Each number is 128 + 32 x the weight over its row's rms, rounded and kept within 0 to 255. Layers, rows and columns count from 0. Numbers have three digits each. The size before them is the row's rms in percent of the matrix's.

# q: layer 3 attention query, 192x128, rms 0.138, rows 129-145,161-176, columns 0-127
# k: layer 3 attention key, 96x128, rms 0.12, rows 65-80, columns 0-127
q129 143:116135158180101136141147145145146183122135191135147109056120169144151138180169169140117133135154128146191143129096155148163093127122149083160176083112123134062071126126132149142136115137184164190138103162147148125142201105155133180131129130157170119129118166106157123200145088078097097102162172138130076148120182110147162092096110086155141132104156119127107230152103093083069146087134
q161 113:153178138167080085096109135179138117149110174141136104118121048155130114184139127130110079100096139120081102070096156121161095022184137119122120114149140061112115170059192090189110139146128100129077085134112133136132145141182102143124151140164171119159136122162124103168151099166135069107117139155144078141112142130187135084115084092125150086103132145152183152157133073123115083126142
k65 077:161137130140107082186130140122139122156156157143088108136229173167136129138222098142080174142124123111093087119047165132161065115086172113126148137130115157085160161045159148126140155141173113172133107126200144061127180106100120144156147090103199120158141125194150133118149116150095111108137104148131165150127126143166122080149127111119110158099151151121110147112126096138104197151145
q130 070:068105158115114110097143158111144131153137119168145181137155136118089121124129139091071105127162181161104099177089184189173137162135121080135120120134105153126032104066114132113092176124121119127098125164113122103143148115160132104152140122117152126147224154191124116142111092059158101138132138142105130142075101217142107082112035140145113098118123170134123125117097134132071153112196
q162 062:147122176094135172114164149050085190114148153159092151130146140116127090108123073118128098135086161131161108131107189128086153179186116110079127105111146169133119146121140162098093172103075105129101144081148134115111175100087158071151138100139140166124151123154131115192121132118184086116145190156174092108052111165123111063183132117093133113123173154107199101145187090108146139092142
k66 082:135161134148095183144135173155116145177159135118092160175164130181115127117070146083117085136115149146087157106138166137109119136080172045192158139068156123096105111101152145139147174114137123117118099137123154085136126085143108126175140155150138075126181115179137149140117110120184131144158167101092187134142050163157107117030082119162123155097162148128110186184144146093104124175167
q131 065:119107112153135162165122140161096139144093123080079148156018133138168127138106123099143135150101021116114190138154135147097150155181147136097159160094157124124161087138191102094152096089107127087156114128144121170173094118105128157180098200100123090086083099099144122109089139141158177124131072126104112108170158115152158072121155105152140127125118075100148129118177129127175089119056
q163 074:108102170131111149116106102105129106130113113109144070154170138082114196107192132114133123086190073133094134116149084138137132104102112138125143164156095165188133092158141080138103091175138151151180106070156112159093081185142139124140156167069085146070104132114133138146146201123180155134068160133105196087172154146087125153144082099180111102138050089113108123099097134130099157145104
k67 077:125111169082141156097129127105123135105068072134110126098141168139136130037112143129107062109118126136144140099197043155125164130160117191135112099126097142160137095201089124059111104127120173085145168138180128177108075193166144114140095147157079142162203122071144152100139168080123137145102159095112100106140156158097140178085114106150138134145095117100118129123128157156125099087088
q132 075:136140109151110119158167182152092109126141129117127092097083095173173114199122081130147178170076099172182100175134076121093123182102058066114169108150173100127139148126144161131119128088112182104134155151110136163157102096090108144098086163062120129122103167103145175147112100105182148082165178097072094087159129098124172146116177196150134151142125156135140150103162101143085137150094
q164 075:103117081112115100127128079181131122139087111107135070110044115114163196116114155109158094127164089117095171100156135122184136110056133198124064128116169100107095157156142086146138107173166121107159117129118142111108126179099122112104152143207143080099103121091121128107165180147087109109117066058121116153193113114085212154162102132131117160106117108105100127072109122094114154122126
k68 084:108087146093113138107147108143097129162136107131129114144160113129094157165137096116158146093229153128136070131111091128137175158151069145095119106130107126130130117158068104127122047127166185142144124071120113096106131136187075107150200121120074143153103147055158092119191124165092131142107091148107144098072122144110160187189132169097121188136095145139148132062177077104124145123103
q133 119:113075168147143153146128142140101167065094130097109194140183123104125139156114129166090113109105135165137153097149184124107118105190087147069140147083167139116181074125147153132176175151132124117147147162143049147203113122148153105103064099073095141144136097182096112155131117129158157126131151132145140161177114151053105198171096087108100146141117060106133150111141165191134121134163
q165 105:074137100134179108105209148185124158094099119089133109163115137124069043170085140178097167105108121136130099131155146124150163129138108163142144143169164108085166145108143108094154172166141122138206151144136141132052113175123132153089138104110140092090136126193128160131077186161172109095169159132119072135075169083168155156127140135168092123128086095144155152179128159103088150128152
k69 102:094110102181105134158069081139100100101071172158117152112066157086089128161116132108121117141108178090088177153168151161114168073098098124101122124106165072103144104145147115089116125171161103168188120120108070118187124150116143133128141102137162116137135110094112084160162153161143078111114135158182113156110120114154131081149149138098190129164183093111159104091191083132200190080099
q134 092:110040082127132147097118122076134112114108082124149128148111131159126141059131069117084177169149128132103119158113148088098113102068175114095123162108154146115132118200140102111121099095132165094151141140052071134161085072073162163191080150160088137100084105137100154109082082137157184097125158193112099127127132077188106119134164146165119128116103093124092121114143114130141078168109
q166 093:084136164104146132127136185164112141134076102113123141157132158160059103123152084095139111149102087135087158105158123164175121118112106167127138126147145180161122091143098148076131099177172169078128159096150136178113101158143122085145162185091073110088104158167119183146100191096163122071140117183071143200115156121125163166113183114139090080142083084122130048128146115117115115168101
k70 073:175123102075147169144135160150138109082111065109158140117109125120125139123079125069134122118131099125112227116166094093177160144089123149140068120134081143151125096048129129074151120176207127108095161110164147159116090163162133142130134128181063115138164100163161181166089117136151104096102155140120102176136165140176096062143108140173134124176096130093126100092121137191095162144143
q135 103:170181153138085146147099151127130121140172161128154094137112124100157113180133172169147085092151117127152090107170090149157138109113143118139125131176075122154092158088085148152114117151149048162098129137160188115079182147193096116091127106116161160181136212139191130171126149138118107195138157041146163132146131119058108160093126094141125138151129174156169172107134118116071157120157
q167 067:139180043115132083122185132159129157112144122105089132072148094150207109159103133098112151150148133092181143119094161140147111154174147122188134102079202114119103184145160129185133177124132090141096111131087101114155138074096134120182112115152168092134176111089103101095115075101077164179160199126141083138179082127155113122097178160110119160111151131137124137154121170144157090138161
k71 103:132117129109079136151139116114115188168192213120134194131154177118148074134170170153117163119075142088135115135101159065083181152127124128090180175100129079092179129162115045170118147086083111170174134152170112087129154152131080152156137059035180143119104144100112111114131120122150144136084133145101085148089135157127112181121130116145163145129102150145139157147124109124148127147103
q136 100:114159089106101100163150081165103127182177166122167138092108117155142126139112127099150136133100150159127104080073196123119158130117140086084120140112064089090093143094154128143180157107097128160148158131114125098091180120136069130096102084068211132176156138183138105141126105098165096136145131175140145115126113138122108106100086140081185134045190133143133119140108101113181109115225
q168 089:167155108158109173143090077141140125173137129123109157078139105162152120174072101121124186164067105105114096099143243071161132148162139113109161111136124095090149190115148147106106111073133082159103095131153164103094144127074097126102101104098168112126119128136110083133171116187142103151056136160123125079121108109161093130163105120055195120093166084141120151125130123094170125084154
k72 090:152149107172093168103100156168118118152133157166144143093098152135145086166093120124122193117093149106126076110090149089145144144084151102093091137119123132092136179128181176143169124130158130152049062114141166048096164124141127157119078132145231108132105106156102121166160119148111096119119144148198132117116141143160094106132094134107188153080206146163120169193077107115145110139143
q137 091:120053149166120147065094081184123169166151145105105098061111081115109176141126112127142068210142102074101120111077159094135108123116150134146047112091109096080091129105142135143132161098137141152156130149102112092135158109097157137116213091120170129173122116185140146103161093175102131099107165163109130132137123114103107026140114161081173127135171123152109133122178122119143162146132
q169 108:106092139148145138096111127135160163123176175167134089121144110074137144118113165108142120092149162140115107121126141126092123129110144076143134145093118042166141139107113165158093141149124114130101104081050137088153146128203097151111130139132200166115159183142147077040176122126174147145105075158137146115113160139158180149162099132137109097098139078211151165099211129151135163194113
k73 071:161085157131147079091119173156116138147170155153108054114213136120094100124140049105112124139128175126179142126133132148160114074170122118165133133121131136103157153065139164130101122122071114154097097125091135078095122083163115148059146093126182188138150152194067123129145122125113122164173165117168131181164148111161183143132164100100183084099140088136127154126135125119164209117142
q138 107:138142145114094131142118138139097105094121142117165119202098196087134095122029136119158163136164148148068107118141075091100119156109164113094165165089149134188151170102122098138151166144098106118135138171149122138054124114075147130105105146119140206101151138124144131128133146121176153198162103100143125107113197117060137138110141132200094139145107116140148167107042111163167102161081
q170 100:113105122103157139101114157111137119100111093137173099175109139115070120118136091096116169083151112154166152165173118130087083160117103098162093124125145143170149148105078175065104110179146095081141139138124171138175087129152109130168141128161123214045108124129134108032111163120127142126138061147110181121116128065121132160140164165140107123205120112110144073100102183122140187164098
k74 139:167118141125177153092185140124074131074150082134164168115119138180091085113141098088088117167124136135170163175160128107127170144170124140120099137090164147182105094163105100132112155067092138111144127125099101201107066085099136109129117081123062193078121154163075131113091129147183164122104122141117100148138167123148151199135197121122080158140077090107110116118106173150182164128116
q139 090:154143108140094140140082080132151103190101161154133124091035017135171150171131162140098099077148115109186197184144092164125165096135169124141123121183052101110124137150133142157155097138106125126129106087131141136078142164147094137123137129166127151153109121114130148101133166144082152104097132078178168077140152138082151167186068102101174140111145132122108120072119164127130125105164
q171 112:118150082117134124157138145179047161091125141075090186095106107169158100171102144124145156108107142167094075118160189109184203171127086114103148142091112080118104096154153140137141126057103136106085071095093127157111149167133060099104133108130156119151112138092109118140161116160109109183084089085105104135113107138137127109151072125115177073095095107133129172171133084074151129074160
k75 104:130112118134096151121183163135062127089140129137124158084145108133131108164145133130146186139122163141138173196121139110102121154195104160182111137102145054122164092184151058152138112081111127160113048122058119121131139172112099128142139096138083124110087155084134059165137136100143120146187070098090073136087098149135120107171137120133160108169114194124185090131122102150144135062164
q140 092:111148119116171114129115070211176074156116160111159119067160134167115143176135085098083159139129060114112070108145111104119096089075091154127092175094137138114204181124173143154140076151166062123142128098178152113136106105160117161117184092165172103113172112148087130097088157125128109133108111129171095091091049153138120090163169131105165133125132091109149091166157153143130131139129
q172 103:139116145118110098171158090149102085164066107099176166083092103115177108193192082119145165114140103149116151099134134132165162106110144171172092076124093106107090075122121112117162056155085163092125165122126152140131122141121130107129186198097101106133109118134135188148138096101084091147106150191144156167141146120164167091099050096118193139110161111061161089143100114115138111112164
k76 125:172149067143255206027096125115135172150136146142114156091099118096140131151138118091144154141116109114101116118095069060126173183119109115176200105134086098080128116042122106162139121127147128110144144138122155109108147140108118121154165131130102105140128127114136193089141078130175118135147118148141095158103120092143118143144175141119115178119161127137130131148131106122107174167053
q141 119:120117144105130141162147151116128131160115109126164102165151215087156102130106117117109133106126091138118162176162072122132105129098118188067185198081105159190137122106096104106147146143156156132142153123173100178119075089104156124111142174126087164068106126207090198122116140113185141142164129156125110133097168090043163108130167095138153137151092094091137091093058142146130113146098
q173 090:134039140148097093157065130094158133143161132144155151166102136122089138088123110136093130129148166124124130142085071119135077156061127188113129134132113206146170104095029143113089131140152120115160167147125101109163115159157152150185148185108124166135156146166128100156136146111112166128124067102147149079152115163157115162118175134112141144167083120133174153069095181187088064110146
k77 153:098103129097162130103116147107149116081160145108119153197092145104103156124166140153121130111103126180109126162148129141096095105168147112107137125137125182194106136130133115141114132175164113115167157098155114165092047121080180120129163132150095142042159109118163141116113149103216199097198125107112098117086085106112142156153140145146038141172075119139093065082142161088141146178122
q142 085:119104131104122074222101109136139086138167158126144127121129117112159107102069130200140138055085123085148098058131110116104112154115135114099125204085093182080120155045115185146160175094108121187106121155139163159095126068111074175105118061116138131121070117119104118132146114090142126091105134114106119091130080133079130156089141120122176137111111139165147150149106144133176080134104
q174 107:135139109057183121105090104163104080127051101067149089096147120122086126137110078161111119069060066125134166131122126172188180118116128173121140130151125153108174131164102117104117182180163143097170142138118120141143086162157108174167136135109090118099133130165108164103138208099134129117157146113111124101104160047124109190141160117106130148143123099102144063133063168137131186124141
k78 109:141160101121156126132121131169141123122117110124166114177162125119080113146150076094139107102099194205124184140178133154112116179125129130118099131111159109112169071138114089100091147163167108108157187112140168138193067135097119128164141105148071095060109089095140174093187130098106175078100140103123122084168104156134086177172143132118075144197072125118138051139094104139146140134100
q143 086:114134162097108160119137096086128131062128182103100165136127148136159119098085181200135147159102190089103105111080182088143118105149129150151102071112154135093127130157205174096159167092103148140144148182077107113152123139090168062107060125102112106124102095083096108146082077147130123101106143147096147117162033084180120126130147147120137125176175117095156131156165155166130125116099
q175 103:108098166091194143099095101062174108068139079149122129162153109101055141112118122152089169094118119142153138173134081111095086121124132134144158113168101131116167115219092129171120081158106110160142147083161080118168102121159171151161102116118144173159212143114172136124104119154148214075151167169142168084092148095092100140155114100108094136111130146166108118146150134175103146157115
k79 112:165100174125171085156138151102099141139087151119111106141135119159097137063121062109095106187131106163129184193185119164120084072139136091159145082194100123111055105152120148095107153136107172120148137156065100155204090108128133103161070158117073125113115116132133125135137149119079145141126192112130191145171088138115150084126116137139140075184142140091132100114091148122069106119176
q144 083:142113123118144168112073109134123137150160129120183122156164130151109143129159125081180098114151144217134176086104122141141148128101130076090119181101132153098193064116044150069129179152148097165105098083096126098129110131103110076167177095148122118100160158161089136074145130151098124134192214214161145132146126128118109131105138121094120142099120100119084098109132106130161067167143
q176 086:162145121092091107172125117101099149180133116139169098135198069110140113144155047138151136079184123145129129125139120179162167159173101118146129048136051090130118129086154128090159198125127201152103108109122145111122146102137142161080148119116105171135137194157145101156097125096077092063167160107169113117094182111117118130097102092110108159141109176126127163122085100085079162119160
k80 065:179092118170159115129123126127121110109145118130146152098144156139108167126148094065146148105110126121079152097091132071140120113149170156190182106162115100114116063135142129113169166134214133148102165184117202051174148086199100127137124136090146107129169156176167152128053147136150110159111143129126189195099102133135092094074056171126157163126122127125097165154128109145121134161122
q145 060:140099147167133138145175083165089138126106141115176151134059138161138155164099133175156158110101045097133136080140105069108125085087176139160118118148126123107125123223129089139190121071072123132140104141172137173167102130133174190149120175081148083143099078099173093128086133185158128203158111108141099116151169119091118144093126144138140140141136083103091142153108126173158133178121